{"num_hidden_layers": 8, "hidden_size": 256, "num_attention_heads": 2, "num_key_value_heads": 2, "head_dim": 128, "intermediate_size": 1280, "vocab_size": 4096, "hidden_act": "squared_relu", "norm": "rmsnorm", "norm_place": "pre", "norm_eps": 1e-07, "positions": "rope", "rope_theta": 1020.0, "rope_fraction": 0.5, "qk_norm": true, "attn_scale": 0.126, "bias": "none", "tie_word_embeddings": "early", "parallel_block": false, "extras": ["local attention windows", "shifted keys", "gated attention", "exclusive self-attention", "attention sinks", "value embeddings", "a smear gate", "an embedding shortcut", "capped logits"], "init": "orth", "init_std_qkv": 0.0312, "init_std_o": 0.00779, "init_std_up": 0.0312, "init_std_down": 0.00779, "optimizer": "cautious_adamw", "learning_rate": 0.00126, "beta1": 0.9, "beta2": 0.95, "weight_decay": 0.15, "lr_head": 0.00707, "warmup_steps": 201, "schedule": "wsd", "decay_fraction": 0.779, "decay_shape": "cos", "final_lr_fraction": 0.0, "batch_tokens": [16384, 32768, 49152], "max_seq_len": 256, "doc_mask": true, "train_tokens": 167700000, "max_steps": 5705, "dataset": "wikipedia_en"}
Each number is 128 + 32 x the weight over the matrix's rms, rounded and kept within 0 to 255. Layers, rows and columns count from 0. Numbers have three digits each.

# down: layer 2 MLP down (transposed), 1280x256, rms 0.0735, rows 1095-1194, columns 128-191
# up: layer 2 MLP up, 1280x256, rms 0.0805, rows 1096-1195, columns 128-191
down1095:111086081157128121144092135114088141142122132120145154107148102156094117137149138132120122116126168032171140090083157077157127152115076136134128129144122118138120123162091150130157127128148094
up1096:144106206142114069101151152145113141137111140126096155116137164114209146184165134134105151119074095153155186129090075185095139104101162168125144188171169133061178184145124147129105107072140131
down1096:132139152099168132090074145166129096137147167130140145127139065143128140126122114132159123174163161137130138118157123184130086152097173049176120146105113109143132146086121056099163157097112106
up1097:160128149145149137158118120097139164088143105146177144108138155149180162173097112088158156079131127121144097113093075053114119114157170158139090118136105108123109107129183149120147084115141154
down1097:182149125125120097153127181137137134081134138141064080105124160083096123153060084102091133133117109076118123120155159111122102142161086148078077139097153113227070131075086184196161119204189057
up1098:077070095193135111151136130147108160130167128108114141131133103125128161146109171146166133102152070147139169080129153119138112166112144090084110042140192121087104130123110138087124144180139107
down1098:141097109102152079080100161092135151198150165089142134159135092147110184152092166150144121163149087141131125168178166129114065148157133138100100124152121080094163118136144126118115123144165154
up1099:161098185113098170171097146120152110081103162191098188142141190118086172169136113101102134142123129148140156167081174142151129086081090185087120133160158127085073132122139134088081100102183138
down1099:126123139139128129167148141078123121164153144157175111255117184123108117112125146088071136090071138148132101119117099124093139104136147143125046097149163138121124099114138126140099061104116114
up1100:094134172109135094148142114138112106115103143120141118127135092117120091175118119102121074157132114143094111053148119154126156106140137116188083090115143152126217136148110108198154138130139157
down1100:115140134150151130098166157165140132164080130126080140146145136127128120150207098099127103126150167090127147191141135160128117150132126153150149115144144105167156140116135150143103115128133124
up1101:092127103138063044098118125169098144129132139110132113097139098072108131134089146113117160129166124059125097180122141146141159162160172155148175132117153118112174103161162095152110147154159123
down1101:127116154115153168149094119079158182118161141135161127133093147100160106147116082094119093131116146161114095100088132117145180055039120102138123107085141123149155113070149095108135155142198155
up1102:134124141082125108068153172137111134127153149163129090082106130129115124170071128144074084117133145103172131126133183110190178085042197146151123103134131106071093209144102179162121093180125122
down1102:184158066169169157171180181116123158191147071144063104100072118065104158053181130096129128150090121126105101115115139155118085141141087143141111140119134109183103157158120182165142139059129233
up1103:143119158149106126128146130128137144092125096098096071114159115149062157136088127100120169123175137151167104140128118158137155120127165073161152116156122087140055102098179147137204063086122085
down1103:120113134123088100140172177101108138125131121155132123164126147063173097158090127111151152042127094071146172130109218202106156132104102088082130080094162107181048144087161175085092138149144120
up1104:109163173129123085176144161154126151124158097105143116079130126116145089112095119195123106118104072087155137178146178152108123080101126166161080130110106143118111076068184082075109087080148112
down1104:154077146118151151092126162121137194150166117137117149078067151182126096050149130120109085085167180142150098023056134124137185123143170128168145124148112061121110050120122192139108137142097079
up1105:167066132206080144126160157069130113134123170115085174106100122126122147130147152146148161117098137145133210104103091115149153122160129051217197115114085156102120154156147134164105113175148159
down1105:155135114152127102142081098125113158087163116149090165173060125131137181099122102103150144093093064141139122121157087102147127201116142177145145174051184116157174153088102154100153181160086088
up1106:153112100053138141115186075095180106109163131114126140104137176165175133171123116137151167158103128111142137124118135123139118150118136070121148200135126084164076096149112093084133118146109162
down1106:082103091071187154170155130145117149116141162095113129090106152157119056155164141155082158060146146108117207096120126203127108142100174201141087124102168169135155156093177114100151148163098099
up1107:116142159171090129100142114173131123123106116088073133102185166077128108157103122116112153126162141124144129097150115058111136102074140158083153128131090166165133132144121176127107096160129122
down1107:106164161116156130124116157119129192158176113097088158166061162106091119171120043097118097143134136178147137131083138093083119097098186175180134118191152163110059096128125164084113093137115152
up1108:114085128163110134100104141145163132053088171147104143101102198118145143188152121150123155163126107165117121103175136159088127080101145153164087086153083128177131192161099055114143109100107112
down1108:109135167101104120114120094146112136119126154086150174140100056062133114156121080075039104103126113049156115112136096108119221157191123132194136118052130162148187159128126190088081103081141114
up1109:119167149090143147152108169079091163099147115143178202096152164097104093117170154119105117114123096105066112066086128097151155093091120097110119180070150158148125160098140102151180165079119117
down1109:076124146116127125093139126135124167147155166071105096142070111125080135156155180178172119194132154146155143195149119116113159059104162174194158113124096086105126111144153104107155152160091133
up1110:121108140146113113169152142112141120151101139130141165040128101148138175147097134144141167085113140120146123134081126121140145140184183169097121108141112067110105117154208138132061130113133106
down1110:074121202145146121124172128097141111134223125116116160122138154205161133119104153068194063125057096117096093102081107132163150126166130137146162097098103176168118165116137109164092105067063173
up1111:139122211069058163134113173154096143129171119120165101095143117121219145110076091099132089045102148168129119130210140132086070084061110126121181085138158138099127106055095090095127071076112134
down1111:102137103136161217174147178133118122144076059148151113070113134146139116087178214125035160177113108030098078125137135158122150155167116155103135087134106167073138112131191108133084082077149070
up1112:080132125117149139108122162131084142151122152148060115108090126174093177106110125082086157111148079063127120091145144150140120137160210139164092135144122170112092112092061119097169113130171169
down1112:085242134147143089163089230177119073130172072155144141120071126082169112056139189107164167157131135155172141111140138139065101156143099112180118096102134103176133149099112116124148158132098152
up1113:153172136164101135079042179133173121103120131121116167114120160084144099123140126143165074104150159128089147108200105102129170111158139139129082161155126134177079127105172107133107124216135110
down1113:173113178137127151071115187185172103102119128114075114127169173146117126125153127163092107179158131143122151111147102169118078144131190179132097108068110098124112123122130134106092093192167130
up1114:143160111137098113141138139125121129139136153148117139122159146112136155080118133114133102122130162121183126139185133057151125138110091107168148171088144164125137139113110128162130092151207091
down1114:141139096091076110113170156163088099112148121113138138163159215136107127145128136119131151124087153090103141109167129096088092133125149136107094072132146099087094112096131140121130097132142150
up1115:083125138093095087163098132126116182112123163143148182109140129182147108111066102098089147112126076106097136120174175109125148145118118077104175208095104105111106184141138111154092081116160165
down1115:122106149136148062131146136099144151125108131104104174149116091105194169093056126109106112156170101157174179130142138086135123089107194088127167133060124149114181144131101140125050173172179150
up1116:141168160144135123128154140135150131137135136147141131104151102116122092074136096185106139093068065168108125107070075123154146175159130148102108136134169092099117120140118159136111165125141084
down1116:148107121071121161087154170127097146123149123145126205134151110086070147104166116121182118139093041154157136183134127144149094113156095115122141150137157103127136126102121077110153064048132142
up1117:147087138127101101165181120161124107099122161083136111108111161136178140156164154102148113139091112151125150166043096059069186080054075157137140157169145155145147125177131103094084126142179196
down1117:126117147142113154187152136162123116078145100170098079123087098113107152154092109108076132117158099196133143115153050111122153127083185117092086174076107154146119087073084111145157181124091072
up1118:123186148122150100107107139132128148142147134104122146123088170155137112121148082061135143111103109142101109121157132127124122139142148129126093121096117176078106043160112135187170121116158141
down1118:064108128113185129115106116158169094149104127169145104179149099101152162073166183140103108128142150168164165152097091098129182067131148097157124140168070122136151155174132156141188127121134139
up1119:080078135096068139158062140107157190129138108136147143094082163141101120139100110161093129128142113080177097123150096032114114138146139133121149101134080092065116163178161140152150083205109105
down1119:163106122188162092152109138116088102138126118066112075155163169113107091131157156101125098179098183169076132114159206159107141124173092115107118139143121102180091087147081146163125122100109106
up1120:081144131150131098125093162135189137141125143128077119119165159103168129105140142093155092114110164110097107172210113118162181116124104115130135137107113089156152148092127139153108154131164139
down1120:091136125089190164148154124102093159129120167196155139154084175110104123150159125156089086107111131125048085167093132215133141118138170145123159060147148147099117107068214096189131137142092163
up1121:172148100121122108130132125149216194141131056108153089098161096182151057136133099169156158099180053111136096112082123120137107043088100135127100124128083149125095111105107122075142159115148148
down1121:097137116223103099123149115163140067139102147099112122146119139148074127130189095092070154104172162128065146205115085079095131151129105054116131188133110107140135137112121200162133131136162140
up1122:114086146116133101056121120152179131155133127087144174108134108090109143105155113141101139087097139148131146063102099144133133075155152186172132082112090180098157060102120160087033148184124164
down1122:097123098128109199171132118105124178106066126147084129093098162141075117107082055169077154129118091111078073101117175134118095105140107130177161124091093169131078128110126158119093130106202153
up1123:046111151106139135167112118116168160103102098151128098113178103104119131110144150103170094136187111165188179119096125142115161090120189170210117138128125162148150170204133137070122090093161113
down1123:161102110089155154092118153136148154118122129116077137098074136105110072166157084152162173130151169089062105113092124088175116081132134089092119079192122163096100142140165138123168124154080121
up1124:132158103125111061136124118131123145052057102134136101081117099092050138154093064117128173098120157107139136148114117139106084126186143103160099139189133143121047106161177192066151175107170099
down1124:153133095110104073106134195095138048160138123157206177129120140149140161115208098124188192062151137108151146141178115123126129167103101101072142128101087052122156154134071173072149159083131186
up1125:149140116101121150083114158154120144081084132158108110091077171127151098132157106168089185130103148173150162112075148090114164102097112149121141142136119121137176132111142118144152111111146106
down1125:158143123099073064105113172122157113200149165148177118185159108147117108133144114120114085171156106185161120147060131120069120063147104227149092128103147162120114093123153190159053223118137166
up1126:091141143164131135122174055070119117117119149161136161102132190058123105194097134158061140090178140124117131105095031168188186145146063125098154169189089122111165118127095130111072128093182159
down1126:147117157091132136126106153066168144140173130117096145143138198125119174066111112101105119104128048140080136096062133087191135060125143148143179161134166162091131109106164182112120109118076166
up1127:094172146124111123144033120088097166079140127164100110117128146072133134109117161143193078126112136087089145142131063120131132150166133116167157181160162158133055164131099126084078141140138017
down1127:109086137069172154141155119077103132054078148080116116077134155177144167088151073148097076058164144099137118135121111134186140141091126120128117069137108136078179148082128088094127147084184079
up1128:129167065172111091054174107157171093128128105162094116118116095178160130126167141100103089129156094049140103103118062102101153098075084083143100233104146145100160101151166113144125107135134152
down1128:086101165145134139204121169096092141084117124115138080123127132127095101142135143101201122174170098169125114093071115159153109134105126104194097101105144162156161088120095128156152135113071149
up1129:127152164137126084168121139107147177112091115146086119063124125114134135106129098135181146116158170080161176156110140151123136134098147127142169096167149044155137170155092127083095126098137129
down1129:132171099131142163103161158173140102122163125128114132168058143152118104122105132117071075129107133122080153133197126089138119126157124086155131090119199109142127046078111139121137102141106104
up1130:108119169119131144161131164124142153192101113114081108129159092157181202120135109066130117120200142155118075108171148069107154082141085154145132101141121088104108188149168103109137121138116140
down1130:120101119083182154128205186147089154113169161161120193167126114133145119123087124121149079078088083117076127083131057149100091143121128118133119073142132146118115090117206126058106090081165183
up1131:107174119137110106107161223079176133115149108133132166124140149139145148148149144170135109111098085106102120152132093154141106144154128172150145180153140139149132111103109131121083097111112151
down1131:080140140157165160128155161136169110132098185093092078172087154111128129130127109146128157175104108177106124141110200115104084107064162096112123114126151154064137122164097127151129160093140136
up1132:099186101142131155101160164155155127155137111128130165130129153158124151181149122159106185125111086111126163103144086073123119154143113143121131106127187098119126176128095130083078138142189190
down1132:156086079120152168189177109093120137040112145105100157075166114152087157158114150158060147135178140115151160154143188134100134069130115095133135154102128160081110102145111138135132127185137130
up1133:166188174100127126101092114149085102102138116151091144094137214152132120158128115140160134116159120158133198113149110138133133073137132169136105171180082113101099156176202117149148130187124048
down1133:185205115140086111147150089185142119143108148110141158146020087146143134124133108108056115106127122150086145127132137146138137138144057133183090112153137085197117151092118103123126113166098062
up1134:114141115175136153114066185111122095101103140128152162123119132128115122134177134132102134120175068121112135141123132178109120108091123100109132129180118135162087145112131099108131123102144124
down1134:151138080154152141129134133141144124179110138115125180176126119115095170082067133165149138143120133123120183136194129150150168159172130117163105102108113108133157104143102178096155106150160131
up1135:098096171145090040108125114066119089125149157103152228108163135164162119145182132185153101089083146143150177171161136040153139108104155150150141096133139152121043092112108116090123141160151192
down1135:108069099101201117178121170095121134067184150053118174074127178191152149112114116099113143101106182097120150101036122127162085140164134135145069082121082207136128147075148132136114137042093129
up1136:170115172177161087156100175137114150151116154148132089115174118129093108112118092037104088129112136093140127138089088115107126147052147123111127114203100099177104140154141142116108090107181121
down1136:060159080155095103132064161101136108102117113095087096111115144137097115127153160148137149174114125172126148136081117116170067140131102087106156099078138117165113172090107120119180110147139168
up1137:106150115186126125124101120078176144128165127146153139100151203110126114097099120173106128122131159129086141154117127126115076109141091166117139121120201109106123132103138191114195142120138156
down1137:136162155080164133163173116134187117127114128106117219091099137049144142101092133072139159092100127107160148122127158158118090085113200143171093092111076108156096210135105124108111087096083125
up1138:104170122166184159087104158084151160151151114132036113130123132106169140169098117118129141144133161172112220083066136111131121108085096157093115152175082126176103176182126169065170141038141138
down1138:173172083135154150128121128091164141117080155166161116130043132145138121174035092115142168121102120130139068099099158109116090165110132148136109147152120106169166176119172114168104163118156121
up1139:090118096149144111184135101102148103076062149117124103123126097141044109142126144090075147113172155126120072139127128159124099131140092067088116114110199151103098123153161171088132153086135099
down1139:092155142098114142053095182112170138230096174128125141139126125120174138119210105170106120134082112151160122184091074143128181099066107177155116120111118122155082139108184083116098126153139137
up1140:129162116170168174168136111144168133134066085118155124115144044167079098155148177120151115095141085183120117103166087180152128154141123101157140111107155114146123109125182119120154093107130109
down1140:116135153197127145120141133111065137093131109170174128168081163118155163108113128071132166116125101120122124176178122159185121184145167101151159115120228131139132175072136118077080121103102218
up1141:040165052145144079151154116155106150140179098121111141136077115154151110141147120152128100140172081145116143097180138118117103082172150112106169082138134114077108129087093126102062165099171165
down1141:166105125209145186138135161136100111167132132139193121154171111104120224118153109106138094152166173093102158159117115121133114129158153173167149203135087092076170115158068159191149126145183124
up1142:128139145124110113192104155137133108089157115182099156115140155191100190156147080166103090099092054146158127117113068155103201175074165070100173174157151096183179075134138142129110075135170072
down1142:164136185114087128192167099107182132022090176108086255108142163110222126156167118125092150093107117120122114083116115133091118115109126122134111130121132130169120176181055143145085150063100137
up1143:153144150148066142074148135125198143128144095098176103123149177164232070135164124158102186089127125110090146166125158143063231157105084147155128123143111111141160105141161116140091143129160168
down1143:106146108156133194151085119099063146156157102140122097079079111119145113129148099149045168138087147067189139148084110104159124051146134212159151142138103126110088104071101102154113101135095079
up1144:148148102175146076143070161129111113099130104150056137086089078179096206134163045113091112128102181110115062084100082063144150142085103073063093121177164146064161070080125151131136128194149114
down1144:109152145100185164157099163156090127131165161062108113090113116154131093086106106190131089164116132178139137122140120150145090102177133130163084137098101176120110110077119120073194062109081124
up1145:190115080156106123185078107171142129149120124142131134118104150088173161156114096194173127075067134132147161103181132070070197096083118114153213109160114130133101094169120132109084130162135159
down1145:149180145080140188177109030128166135074077123150121140122104139129095151109146103083042088105073114123124146131095117099183109185171147141083169115046137130177127114119110099106128073131137129
up1146:112142158096110096103096218095117054090097158140151125109086145170136147126184096160111172104085070161144182146122078132150150160136146109180153105188185090110141088137132083094154158094151207
down1146:174121087106214186186093099173106134188099152138177158099129127052142148140148139111131111111142164114089127056112125149199089110121168164144145201078128125094177108088136231156131082134114140
up1147:105176147153131103172111181127115092110133101120153148095134119077120101135120143110150150134111127187171162068120127153166126140083164123140130160175110135117139106117108098076133096092135090
down1147:128118117168145165172089129129161125107146081103110116125095139085152157124077153135131115131084130126141138156104103115135149164146177162112125096062128118098130150166114110122089144096071118
up1148:151156102180045113088113117098150105152151126157113167089137139135154104111121129131117153181095150100126124150102129088097175109133098116158133077167178137157140167133158150154085177180137157
down1148:184102185142134130143143099081160109090124106177102138123123153115116125143115114112108088206131141143125100188147099139114140120114125111118115195095165112143122126091093152113165133118086109
up1149:113185109166146138068179125126136154117145088114092150101120142117160156184079135142161096094151079159125120094136035147108138117102067108094119174193180064140161125140104120050102102117135144
down1149:162162122102147065072120140107166130153175123097101115179132124101128114147127131140126106129200137156144061094145098112132104130117136201175127123152103152100100084067145147117146118105161197
up1150:134176186134080128141138162106091163098107188102140111114143093117192135123117115166140097124166137113114126134072165096094158157079136104117120152145168096115140093144180141146110144144130157
down1150:084113154081089153177170145155143122079137148175136193116099150106101105110129110185135115142139174135127158192148153074145100144115132192104108141080127125167124114123053130136129130159096168
up1151:130092128118115088136114097130123123118100087108109128095126086135148110141153132136128122126112092079143117069078122097076112159189126143152127176104158163117130145126123154097141111163152158
down1151:129142162128146107159156127127121082101159117157150154188142139060142147107168131124100124152138120098175090143145091096097163104136142113145076113135173140125140124140037131085115169102137120
up1152:151171191146127141150107119141136095098060188120111122113099128090132086101167170078138186132089133146110063154145108145086106102148147125145165168065054154095106112076100145206072100094146172
down1152:143127128147118154097073076083074158121169204141125190170168148105149171143193147118154074095071123175147110161093116118166164111120107103145164102136186169131167105112098119135170121151130181
up1153:117090141094122166140100199148098162147112100152114130088065145104135130165111132142100111134118126066146085027120101134162110137137084099115145134145104132081179156075134059186125137177158085
down1153:176154103156182105148085093098112089103104103132089161131128135146072108132124138106139113192136078207062120169093132164106146125145118090138144100117055116122144120154093167092110071093138171
up1154:166118160125094093138097076146205094142093180117109123107106141151155089107130183121112136106136173168098116121086111115135137132161131114088125148100159102088126098116163170121147117169139123
down1154:070150083139119150105097151141119135155101146183097144103146192105131159077117155135149073173123158149092126119164087156079128080089172087133099166110170120147150164135098127153085189125151182
up1155:134132158198079084092090189126141077111160159124115116108159129132160143137157139109158101130107192047097138151132147160114195142142129151107207168148153169158154153173179129159085163183120134
down1155:185108110147078151159134090120188112080145129136142148096127100177101126137146152118079125109104120096163115068150134134101077144152111175093131171110146083088147114149144124118132068143145083
up1156:106113142136142148086057166140219139081118126171137148108133156223124170181155147156060117134107171114164084115109137121116121142156149090127139149070093103112167100109169147074115122103136115
down1156:084112158105109083106138148093099083124084155118119178092114059128132026156136114144128142139090105125191134139070169117094072154112159147095159103143149115097125143180073140133061165091190160
up1157:096214200175133094105121151089128170110099118200110136109112089111133119103125117167125092130114157133148129079105129136072123145079098190124167101218124058125114150151120111113116101124149100
down1157:048157185105202165086136137139171171152176169065078144144132098156121149133182163121146138141160097129100102094093140150184088099078157108122094114107087169157077116154172109100222128106168101
up1158:084159133124135088114096151064160108097118124133113147102145162156159097137121094135151166110141130091145128126120117132065128153142077115119116101116152090113132104091123147063160113134136134
down1158:091142129127117129118110115154125117074097151161172143147154151157141154150124134091112103097156115198090178100088140125135089093060134090166123169143174178075121201168097131120188150092115124
up1159:090143143099080135187191168155135184127119113133180195108071159153121185149125134107094185089137129155139148116149105046142156110162164092127163128179148150138092154079159141135152040144116123
down1159:173101107181142166136124136186159153073141085145098109156123117126128073124171123115213105062124181162133085144112097137095117140135170127184141088107135120102126110095137158162131185173173123
up1160:112151105118103137118164105152077106103097144102138140094083128099137138142127118142104156145135148122163115144120088135085103126085104138123117114122092109051154175081126102152128143203125145
down1160:153166132160146144097134165088107111157159131095158103225070141144120071157147132090134098136141129149111141099118108109123098190095106056117104129114095101099181135154157154185131163106149161
up1161:049072081105101122161137157096166130111103099188131129109085086161140174106141144145129127125102131077141122113110115159134131139114158119159141092110123095156174170127109141118096097128144153
down1161:140140159156115116114198191188088162100130158133136192162130176116172071147127104164153112132103095153123204138143163096149120111119137039105129127150112151184141173140177105152183133097120107
up1162:115167109151151145118071150159117098123110114133117159114122127154108178162155107089150081167100084126181084110202079110154125111172118089120155178176151137130132104164122070175174121152132124
down1162:070131139099137138131120164110095108151096132134140154101156154106073157157082104126091098086125115095144124110129119107131148175124173188112135091086123125090112079129158148165159168127196130
up1163:121094100110152100133099080139185111094154103156153116083149134195162164109090124127181145120112121149177107206089088100120135106151134187107138135141093102152109138130192111055128121166122150
down1163:096112151153147161145127167087136187148135113150114084117134114145135180137127144104156070142097143107169110171129147110132130135129127172088172197173147197101100188173111140093113155064094161
up1164:146181151179127061106150164172106159101142081150151150098135107101163147135123162110207214100138120106093126086090067076134185150139094154170094206089211150110145190161108136101100194118171137
down1164:187146130140177110130140142105185094103094145138106086165151163117130138111097079155216116138088084133147126150177103070072163143073183144117124151164135183150168104141080090124111155116066152
up1165:152121196115115162138172195192104089101112094132121159125117134152130081064190151183130121165112112070136115077105132126111124109120140118108122169173084186160192173113152161185123128183139113
down1165:071137127104181114080155169104133155115161130092137127163062167165128112141125158100114084085145131079146104093136167112146124119115147094112088146117164085134096127179154127177115113123129126
up1166:183162117093117167120036156139154126142140107125079116109097101098092152102105093152135141120083097121094128127080153123127096102139105179118114156106108169094131138155125086179096151140151091
down1166:052130138129122198108112141182165117072066145116081142125120102082170128163129137046143093110100192183097157168167161129109173156141154113096138148136166119099146120117119161160113185114104128
up1167:079143087083061094126107156148127078152173110156113156117086093081116181125104100145123160068189145138108136105152070171148199061123100122159099205076134148118156162103142191143111110129136173
down1167:071173126098122117103139105140134157144128108074159108169083112187073150184125150154129137120136119129139158098108117225206106137161130073120066077198126150212152059078187092149132101135142159
up1168:135161103106127135150152167142103083103121138108149110089054127133161140136166072167193075073135144114133116120110102117115140073115119113111139129095096111107152112134107144141143083122131127
down1168:112162099122132185097119150082110086123129178052034117111154133158109126129150117131071153183134132163119172165124176192128124116133092086116136109147128172160134089138136069080116120115121114
up1169:104156137147115102161120132055149183108125143156125090093084099093109185115180097170071133133151182164143111106085149112174115192126138157197145141168185154105090117109156173149158097126107171
down1169:152149152139137156112084152129151113131145142153108115159122150167184137194148149158167108124125186121156143110158127055138125119148158158108152082135169117170116148107081108129132084119126212
up1170:152119154172138121061116155168176133095173109166102144153198127155169140111174122134159126127152155116161168166124088122151148128175138136140118136182191134173111165076156118127104095103157144
down1170:158123164167105119131106140164138112119166141129093079211175178130103135180141161102156069162110155154080129187122154130103140160162119160110127099133168175183100161072154128153163098154129076
up1171:126105121126115070075128161154128119125067126123151226105130116132156091111133078136137117064123136076162069131104144075121106117092180122059144166180103149126064159156150111101193095144118123
down1171:095119173146141136176192157130104152107127107119063143078062147089064040038119143167085110186135121168177115100136151119111117100136111146100106138125094161103077074107129154121152101156042112
up1172:119153183133158160126114148140170091084121108139063154087103142172151099095128095169091110189125153121142042190167127096149099132117123146114153148127072095106211117124150068127096115148156102
down1172:113085117103140182130083170111155168126133137136152103123107078153123123143108113123136178105170134170099128104095128095171130107124170132132090117119128188138103133100192120109120140160128141
up1173:123116120166128117147114103160102154123122137153174165091109082192095084136152147103126171121156090139081120153188095135158142084141154113165159189142151149095100090093049101130177089103143163
down1173:089158077152136088125090175158153173132159148116127108045120115157097164127127194137125140091135160132188111155127157077081119124136137193126147162156158102136094114105163112127075173127218098
up1174:110153080110117105124049142137138160087130145147137088115120106115162120172114106138074167107089133083056136160138161149157114178157124154084162114135191106119133143123134148133077092139133128
down1174:115148101121174128134089134094121089196142118151107158137140127120133119096092147172093079152145203115128067106136112154138137165144191161155092144177123102078164168115112119097110127130174142
up1175:178084177107118125154134114117098166125112153171185175107139093157157103078113156130071088131081098137086113161113131122093135149169127140154151108159117124154156148105112096124161131047139116
down1175:100134155114187155163153112186145074127160145086092173061188139108087145135085111100071194127088141114173134133087055136052114109158129159122110085103149077071105137085119168138131135141097152
up1176:086192127077067056068043092085109131089156135143098093128144148124164134095108091035166111133129141116138142165084142116159142143162111130107114113144198086093070161136122184147126161165222110
down1176:143131137110124208154120094113204178111088191135154096129120183150145100157148086123129060110092114114183124135176101107109104173101126235117155140127163089180153136109061189082143136141111126
up1177:169095089133146091071082185189155059138170140137096178124168194133049136153101114122076120088144165103128129110109145137086113167073116159101140117146118089198080123154137137210103099119191076
down1177:162111153179179155108122143129158136093098136123083186187094147114138132121139104110106085156114084137128093104132138130119105100081109115141185157069152122188085106077144124116155080117068116
up1178:145103155109103118105112181121113109093156148151111129116096142115128121109132120116145070161164110182132091109143156145169099086129076063111164117090169158104108143089162116102114122149180109
down1178:115138111136143132136155139095116111163116126108155171157106123161076121136120147098113158091082126103142178139174095147113133095142127191129093124120093134131137126073124136176164066145151095
up1179:080129155122052152091104124105175081109103132134143148110145097143118088086117085108135097058111091129132142145200119081153125129138150132113136108108128131129133130109110160150107100125155106
down1179:150096089132111141126107137172126118190204106124145106106063127117059160122139134093096078114136174090092157165122070159075093172113126097177106096158111131170177110133153092130135099104126134
up1180:185133159151136124102147140152148132130190136133109095096049114103113195147137107140128145053155117143138185141188095067185124037117182143152131134140119152168064115076111084191092080151145128
down1180:126085136048170163134136118145143084096084154144140131157142100158106125103078128166146122210151141174176111081095139083157178150161125102128182140096078112099121120125135143116113161121116079
up1181:082115140114145150064163070157105113117116089088048130115156124168074166048177119157180110090161156130133130161146076115140126169090107087120110115186061091156095131141129137120118095086155058
down1181:163105103137135134071125122140105111141175145159095110085134159074146106179111158169100140144123145100079119152079102113128147041112088156127115172113101178086119114120155127153087192175096111
up1182:166128153118071130138097098113148130149140166187167071098156142094145055134150130115115151124169132173075116109085054108068180132191133147120136123107118123170152185139124155160093114094207094
down1182:118109149145101085080100127200123120145120173087064132090131125175124140158106088118152139145183164084130147150180108086158104144124108133131094095134130155073064089114137161091151145194100127
up1183:099144130118102097098133141141143150093092108143151169105116152119133131109165134165153121109164132107191102119160089083148176090145093132196112125121102126152166197137119134154135142111138132
down1183:132121125092157169153100117124128174119173136129124156138098133132073106117146138120137127099160197102125101083134159212115113092133141039107090060150136126112117091074129115125094131087121163
up1184:135148142140137136137085156076130149099160108123117142122111110117090156111092141077094161117124093112089135129107048141132085162128137102102147165146173122118144139130145148149117087138134106
down1184:146138145125151236156108129135079104096132103092116077121154126148055164100120116105092145132077120158129108166127109124145124108146105107123084132101187154160097122142167143090121160096108075
up1185:130110171138106141151108156094084132115160213093081142086104099112117084143160071089138180143195110108131049069093172112109175115144131146136141108066085117154121082116155126179196152129123155
down1185:104143112152127146104192063068191160068110176142178096089124090073096142139108164106099189067183123133141116117124093098082166138145158148136112156122151160123128143100110109110148073112116103
up1186:155154127112063094128153132064181150100141121180099176117146170124123151067079108170090133111101111119117129163153105114134162073175116137172198161050147144126141161110102150162114137157156159
down1186:126155119122137085069162115131090158172139097110123100166123128140105121162156171149150168142148133120195119127118153124142136184126112091108087142113112149123135120149118082079155140085115148
up1187:095069188149113087082079108170090146119111107130125119108079180088118141166144157164170086164113096109184170106160131137059115132149146161134155110143119159106120105119134120112164178111163111
down1187:110107160098126172147127132080148139123080161077122070098094090162121088112142121135111142083103111184113122044056195162153116065114109103122099142129124190094118142127144140112125152141157108
up1188:151155116124130156113115110154195161140081107132113097109112119177100076149189154140149097083099118155140181076146092118139144133124152181125099096128167159118133134163110163099144115117191141
down1188:183085127043076120128108175078146118139119133149085087104096129103135167175104146120176146187138141132096144218166151126118104130160120078185187125120116134156108053132111076101055123141093141
up1189:055110130166143087117132184129138085091125141220121234123160096140150138132120156161124071129160127103120134130164112190077180173095129109164118129127106054104144124054083098113154119091179126
down1189:161131131157076128101104098174121007119150101143164130081112172195113119138165147113144161171088098161119170128134161143148116154178125143073095036105094145189162124050109140147113143158115087
up1190:108175088114149166110129110138098111116116081205174141119137134134122199108074166133108136136121120169149094146120146106148175130146148151143090162180124137150105129168143104175143162098138103
down1190:116169164119126144137179129104119163120125102174149188094137176178088067090057101152085187100089077163093115111068097064111135162124108162127115132084113114105119169078136119155119104056099085
up1191:145196192127114179125106131144187092138126109166057120117114083106060175124121085149107161096155142123146074092138101146136188076159129134091206154078114104168158149111158096112113116137152172
down1191:115145147130042146098109087160089061108108099196148177082124122150152147081145095143104142062170064101153126095127193118149154140102100129123099165066138097099125123130123158156029114100108113
up1192:131143163060124149130048153131200176117150137151175100107070203133242173122215143165141196122107145119139124165141107167114137175114158158113168141206105073156100113104190123101104083134123101
down1192:128094154115144121108207095156155180124193111067153175132116161158139162062146104115098080146128177108101159156156143147142086183150020219182119198125156148046208097113162046037117149144072112
up1193:168110139112148062123133152131139153098154124132092114110095087142103153140091155142139121125125139127163180117109120111119107107112107159169141110124119117144086203152080168135134105122139127
down1193:140166102177179134144133123095072137065079117137065191184096146169112141117099145108123123139121121099097104152159143149098113129113111114142108131074141103124143160165143094145063141056125172
up1194:159076102168116090129110146161150158133123116132129144098106168171088150181060161136088089151121124141104117110097111139120193113119171139099157138119094126078148113138142131110097161163146061
down1194:146098156133149128132155137125124147097113163097103131166146081167149135157151157167092140190097111166106168109128092123090156133139158100119108173148119146126137130133102130123127115113184134
up1195:075176120212127078160139181131119113115115100149142126120064129085170127067121072160143150110130111133160100130165071124133126117126086123119091111100103131099169130123189100108120131141136142